From a checkpoint of a small transformer trained on Wikipedia.
Size: 11 layers, width 64.
Architecture: RMSNorm before each block, untied embeddings.
Each number is 128 + 24 x the weight over its row's rms, rounded and kept within 0 to 255. Layers, rows and columns count from 0. Numbers have three digits each. The size before them is the row's rms in percent of the matrix's.

# layer 6 attention output (transposed), 64x64, rms 0.406, rows 56-63, columns 0-63
112:130127121126138136137151081161175090114134168130112115148109139128174096089128151158123148182118158112128121095138179147157145117145119121140162167135145106169123083132132134096099125133127140
102:125147124089145109155150127132140146118116124168111082073147135122158154149111136089135172126140106176121108148140129143124165106137170122114148117156132085091165161143134115129091129104094110
084:126145079139132124148113131167123128135189114147118143090158110164144157160146072151126125122126129100092180131143115148130140129132131165175149123134120124107151098133092126149145088124152161
115:072106138145082092116162121158109167090109154151147079122107147115158155166109140087116103131102113114170131120162154124152110146132121133129118115109146108128136105120110143082142117125107159
097:134157147127130112113130140124109119103142093138122105112085097132105137095148133129177107166166107142127125109139101119118104117112109151127160125169139147196121182093164152122090164135132114
115:163116132140123099110108166125163084148134149101101136142141150153097094145141176128127121107104147107092113120113114126131103118130148144150088123121180127091106133153144152112160140114138199
114:131116142101123118164109126147140136091103113074135150110132115146164074140113159157150161154155132136108105185140122197154121147121110120135120107151139132146141137153096133094109110130166126
107:153163149055144129139125110111158101105090100125101098116098137135078126113115134156140127116130093147162136139103112122146125136117120169127138119091115129139137105171165143151142104112079160
# layer 6 attention value, 64x64, rms 0.43, rows 57-63, columns 0-63
107:135125116142140126127109114108059126111143119127114150093106145119120126115146123180132159180102184159106112147162123133127102096107127106109160156161127121118104103179142153139129141088130103
092:137129169092146099105155147119087114098110099109082126127131140153112155119108107125143161123138109151157094116122113201128126129158151139131169114140129122185157145168122141102119132143114153
113:127167103149109142140146157133082101116131129121112134106124102111111087142103158086120150171167145122089099133092108124147104161158097145170096125119114154121096134150116131114070132130117148
097:119120131145151132144126131118121155125130141156115116145155121104144149155120118133137089114114099148144165129157122055068102095151100121117116153179175120142100145095133108125130124077147158
121:123169106108084133143152132130156107135118148149121118126086119134130110115133130149158123097092121096168162125075129159156172116117160131143139136142158153102126160144132134158090139167107182
120:096082094127116172116134112145134108119156102123085129094136128093156127103131152151121164131119114152177126101201123109145147122132094117147103162158129115091135134141122110141153169137123123
111:128113105140170167117089113110117171151099154187139119116105123116089120146130109133155118159094134139127142148120076149131159119109116135114151123125108116131160116111163151157186134096111163
# layer 6 MLP gate, 192x64, rms 0.449, rows 0-28, columns 0-63
097:139138132133182157131147105144069136168101147104137123174153106148144102144134110139135160095152112190115185174162138127130136118121130102160130145125128132121150160127121130137145126168122117
100:108137098134098101118130118098069149141152152122102157136144159107137125160103097132123131167116154122130131128083097102174118150128127151107085129154135151144173091128139098108153181129129125
097:150104125104086101173141155170089121114128115181111131145142132110097095139125141069112170158136164152137117124132121120162127137138131164161102142125134143127125138140146139104105184140134093
099:128114134118155086097120155121130124102094108118107087160150131134119130098083118138117072129151103167170145115118143135089091173132146119125145142135112120151112126122115093132150139109065094
108:096146112129121130160072168133104090136115137147129117105086093126112130162123170174098145164103130132132138116090176118110080093151114113154124149146117143155129125136092108118134118127095137
106:116130138118116161104114143113122122130159144181107098138119108145141180164112109155149127072130124133168115152111145190117113110170186080115108124123096144134139140111139133144108149124128133
109:181109120125100123132148151124117148078114082109151109135113118149099132072095122131102065130130147145157160133155133129100123161158101169114135112138087134107145096136124120146156148126111137
097:162131119167143126143131124143120141131170112147129073119115118162094149118098107155069118140120087111110089120160159137143182161137150152136138118151148130137118104101116131100182128126154140
103:155158104127113116165166105094163088114134190119137102114120139156138119133067146157138113127163124139188156128127156154110109155111108125131128121129133130117094125111117138079158116149146140
102:149115096142130146143143162126075156116116151124119098144082147131120120133152116106071149105144153138122113098131163130132179155155140126118076138120098112088105098163121136086147125138156137
110:134110122077092113126056133144155109127138111131117118147124119128160125100131084172125152128121084141141113115108153136112114143102132077100122142078135177139162163137126097112117129105109123
091:101127116133147164119147119117167129110082145153116167144120128137130136118125161121112152124128130104186139139222109110152146113123112130145141108126137099179134144099135148078131115118153118
100:107119145106123100119106111158142157073116100138132115072126144084157136123096133147115120144138180131131164150131139128177142127080103093108133167115133084132124108150104132098111139106105113
097:170115110118101124125169094065109103098074115128153137147107126134142136097104100160134115121163150141129130125134109101115128162089122103134103120147084138101134129185128123136079126136115113
108:124128069115122148128139151118078139134091144136130154125122133142165139102134159122124097163101115124090152143184149112129108158111121144088102145168115129076098122119078135103102144124140121
086:121141149125147130122089118132143107110195116108143165146111123173102103143116082153098129096133127148131151159094107119111135122128157166150120128118095160112147120089103166122118140136186104
105:125156154143121146095160098070123097116109137110119159160110151177153098138144172153123095150124112150122105148123130141144105133164128175099139157142157129144158108131099150145099162152144131
103:097142115145133109126091138072155121097114133094096171158176166109125084129163120107096128122116147164124128109150125144137116140158132138094091135129108107150152140143124193131145129150149126
101:136140123144108095097134140144120157133133143183121166127116102165127129160141145152126123179119122119151135136130103095081129102098101143130183117047124124136109135121145121096144128153110103
103:154125097153151128107088160148145151141145127075103109141152116101109124134132143147147099101137155127102155105135110171160141130108112130114111181091108119111106135088114159095149148129171087
107:132139129079107149126113116131121121149152097164115158153155121107102127135094174129126092162152146119133157172132098159136123164145117095180102073122100130116158145106120110143095126148155135
090:128143144154089121101087118128150125125159141160135152113135162112124113122091131129094140119189104154179077109108108154106101116121129108108112101134115111101145132120110134121096173108181135
101:100125105137120143113112157119092169129102137103106096138105170103174095138111128130126109125081131145140148145113147153146120137153153111077136151176134125171123089120115118112064110116121145
092:133118120129123149147136107139115135122150104133155141153091090122135133137124129112078144113153116128106175100141102168105101144094112141147101189133084072123141120130134133155082138116110077
098:138159146169153114119156148117129170144090122144159135135153142121154176142125156158077120114134097131127121148142134130144109122170150110119145105084077099118147115186137094108151107138116116
097:095166135129137097116123126148115140078101124147156131096117158118156125140112126192161111141162132151181114114098151137136123088167105129094137159106107090135132140167111110107124155141109112
100:079132110077118123110142126120153127105153094115144153116130115136131162161100134117139145124122155093106099112098098135155160170134155087136139105110128112148108107150098119060134115114157088
096:133187095118138173122106125111058156127137086113121152138105127115097121127146138123173118124126135120110135146114143120140169115147125093160103153104123114125093128127092148128119187114099156
106:152106134145143118095126127142133139118166135123133097130160143097116128133087128121139184134096158085160067125129138156160100123120161136138124164146153151124133122127130162133190172116132092
# layer 6 MLP up, 192x64, rms 0.463, rows 0-27, columns 0-63
086:119078144123145166129150128119085165147128181150107161152136126100127119128169136142138108095122128131083117130144142116117117114098143133165076140116112123169129179134097103134122141144168090
105:128144140118116127087125090129146117130108112085094166104120127156121142102132118133138097100107119117144120107124170150104152090081071115125145109093103119115133131116129107078133144070132170
098:168111136145161104125123144159102124123143092121118143130118121128125143098133145115115086154152120161095128124124169154131103092120129139152123130150150148103133219104092109087107110124160156
105:139128115138126124118112124151138135140114132111141151186144138146088187083136111133071143090157134084139127110136120183095114115139121153094133157136140127085141084127132109129158149109114149
101:182125130145126143150127127132138093139139149109121100142152111133148092110094174113131130135130110115107126127122158142088169106079105130120109141141145104152078155178081145128168133163150152
103:121137123143121115109159121153131143064115128161176107160129112167158107153117149089163147108152125147145117125152166144096099137135094083090168150146093109110140144129109109124142159115138132
109:112180154081151146119128111106137096146140155115161114143209144086131121150144158148136150135121119144151134160143090123123143106116110147152162106158139129148142070144128147134126109129129102
105:104115124116079148186092138142117151111135110134128169107141110104140140119171109117173126150152164174145110102128123122107113069130115154109128172110124125115131187146128129149104126144141122
100:091147112119129147106084151119186142119153148162109117129147162131123139098126110108147139112172148147121120129131149124112135170108131146084080127120129165150140101104130173173126169115091132
104:160142117134134141182140147123108162186131124126099104109144127108150096113143155130137135146041147152175144161139156112126117126115161088136131134150149136143131112124114111123123124092145163
105:094160118132166126113131121091087142093142147166146125122165145149128120102171138128121101119126124111097140124119121098112201113119129093136132138153128092105137103126090156131178119109081137
100:126166133096119094106102128109128131131115118127102152130143128113127072148178099115133156137096175097111101122113139141072149181092126102118111114142089134120099151105129095155127116115099144
103:163116152136078178107101124171145100140143137151143136123146119130139133081114145177121117099150154136119139143101109102160182126140149107153120121142136139102160111125088146121079145093151119
100:111089106151096118124123153139129164088130153176130164120124115129178150160094153109119125137117110119157104127135113112097162116145115069137134131168107124114125100121069158124130113153141159
106:127184139153121113159107136111127077122149149126108086101133116192102126117127148153104128100130137124181158106150138133137102116140130122099148094130135113085167150131150110160134097093123151
085:123141118129133090127115100155148163138146128095137162115110124125168134130156161177126093127142181089109135099121118129110098115079114140103158078118108112153128122098152099138083119129100104
095:191131090129132169123105118157106135099102141142101146121082131136132147138110104109161113118125153115093129140118113132094102136134123160100099091152128120148155159126147116212134138118149136
098:109141158113139114098123114090130146119119118172144107110129130110142112146162104106133149133132125128178077123131116142111126150149113132093158128153113122078069161111169124159093120179155143
103:106129143140110139127162119107120132098129134177125176120049138124133153122092128133125115113136113153149123099107141085096116098121142101078098146094118084084099129110141131107144132137112142
098:097114155162109129121105124156147122106142137189107107141086142131112130187112126146098082113126078126094146085125131136142120129144157098138129117124121151155105151139155107129172116168156134
097:112135111072086143130146139095116080123157122153155110112145127157083146075111168138147088143110117124150104166108129154134138118115137105168118103120138105166093124118101139129120164123149142
087:115116141155120171122162125143111123132110129149135115167045121109137095164123163156105131130117101103167080136120101104096155136101105143101127111124147120119103160105141117118103162145146149
111:145156070121145157146105144152127100136087145110145118087129109154122086141157124133162103131128162088127127148128101151093102109133138164094114135157139158120186166102122122119133092138119127
095:122105090146118093147144123162123131135126126135113175116157096143125170093110165113103121132132065118101167116140109123079141099114118164146078127147112146131135110127095155096097114117105129
090:135145087106151122148120148137105150139112125128103157139147194131127183140119141105093123125092098136134121122125169154144124114113159092108107077117095128151130101147113132108162092144133177
102:181113141116097077139143138118132153098172172130134117097123120115149138107132111124146148134142082128093162118150149120094166159111118107124117120141133103146119138101089069123125079120116108
094:120185127191178122133126139100096121149083120114148088087110111148108133104127130139115136163124100149119121105092140121134110121120112139107104161123112144097139194137112131138145158100120144
094:154130138109167120110122135157153111135096090153128147135124086164084145081092127164129109145122118122117124153128136117113108147092108130124154162139139125144161123087120070139116161157181150
# layer 6 MLP down (transposed), 192x64, rms 0.444, rows 0-27, columns 0-63
083:138108151110097152147090181151117123137156118114135113122100141144143109098154136118129098170140141171101157135126092134156094141138110138075159083143125154131145111141170105129146135148109175
105:152104152123113140118135147158153076087104094132138158117123112136145178122109173132092123119116110113116166107155092148125130180100130121148110163082121139137138081158119133164128122109118112
097:112152155122134117150126141099122106122137156129137168091113150098146087110112121108143087119082090146108136154111125171128089109152114145094087139153128133091076119136135092143141109159101102
086:078130152171123119124113131118102128134102148155113085129121139102154135143137129113147081198138142136151179147136126102131099147108159109157174121136157137147134132117147107116168101125086112
103:124109159130127127118112098149142149139130144090117104124148135095126111093126119127160083160164118145141113126134149126102098124197123124119181140095104114121188109111118152158129131091165099
102:107131124109137128141143111138125125143128179134078112187169122169137129153121128110127103137065175132102144108092115150079112117129110133131156130089132171103089111118151127138116141135108146
106:190162091125074146065125114143137155185127163107130082124154097112135126103126124136107121134144148107120140121139126104129156113134095121140098144162109122132141150109143151112128083124120103
107:162137129143158144128181126092129154115148122102161135136135134133100177129078142110122156102152091121143117157127106108166136155156144083137134076121152131176160127117156118121167127141122136
094:094115129158132083143087103157105129082144114111127119108121100120106081159144158145134116131157107161132088116121152099155098129106135123136133092141115072112139118136080134112108115127182133
098:090155155133118125082133153127112130094149120115142102165135183129108167143184122136164126133120169106135145142097099142143146154100153160133114093110116108153110146095115116149116178132115144
101:136136127115142148130108076119176134150120138089126116145116092111156143191132131146144175135095120116118118160124135162185148132081115114110109153136158158124115153114169135135108141161102122
091:106159065086150151090152116141155107128178097111148152091124147099131139178098127114123130138121125113148133163129176115140142142128085138148126128121122148113132130141107154179136164141103122
102:149103140089127164133119117102129127144104104119155090137126128132084158183123121161152119128099154156102142138125133144142121085084131107121133131122120177107096123086120107107128135080108184
097:111117115085104094099165123143126138145128113122116198124159130175160101106130108105128124083149118099131117131143109107122144144150138188137132092157125106134138135123144161165106152174137128
107:166125115137123113146140110148089156137155095120158133150107131089140140137147125153115112149102139125123082141079147129120116116107053127081124134152151123138125126176121157068116126097116120
098:133124131136132119137171152166171138135109116115109156132179137109146074095120092152120137147108096160104069115129111140137153153139155114132158096124141117157112129133141096170127089109161113
100:135115086148108078115074114172117144095134158161145122125128125092110124146116155095123108104122137101102119176138160126161127138087148121098136121127125100113128108127153100175121145134134182
102:147121143132146091148097139150138149162115142134141143119129137089184152101155109123122129125076132138084131117111146127108159114170122066153116168117156131103137170123161141133093090119144130
100:118158136146164139093127141114167109143113133130105133170119128138099138143137130151122101091148147130107157117103142132136123124135166161187110151125172110187110113100107060110152139144114142
101:147093171113121094142131119153160135148138127129151134089153164119107132144153106100143119088095122071102121121123122168158145144096107140102133132141097130137147148143109154157130111135075070
102:141121125145142160116108117128182113121093114105165137098103164133101150145118155134151096101165115195142124089121113121145139151137101140120144095132133109187112107107110117153111169140129156
090:133125125137137147104104144142134105130130124110111108075164116122146086100122096150100135110134169092149094153111105154103106167123092106149126141102139156118079115140133143166158069124153109
099:122113129103146097143109145123149118118124098109109075160128135113146185127147111104081110151151073111121114141132144105122110094095109103140100105102149111157130187155147157115134097130150144
095:128138137152107099149125142145113142101105173138157113137169100124090117200153130119111147122132108125171143158144146124136118092144111110132112103137115100098114083095107099181157104124119135
097:122112118116146155120099134105151101157128162128155135155161130136168173151143115124110096150116109141133160142140115104130095144095112153146116110139155156112064110127171145161110121067154108
104:100142141129075099116144122115147132164129154109166151109156118093150144136147102118126089125133099104154109117106154103128156146142126129178115151124133125119112170113093115200134164137091117
096:174124084101178118093107124130159135122123125166118143122148146116101142135121124139099126123177091099166119153099139133151134104151100167100124132105161121153152160128113124110163169083124142
097:100125143129115160146114128081095137096135145125140109100134140122119150140101130103123127156071140115115151186095138178096111150151126129131138134112110119119076136122123098086119125103071162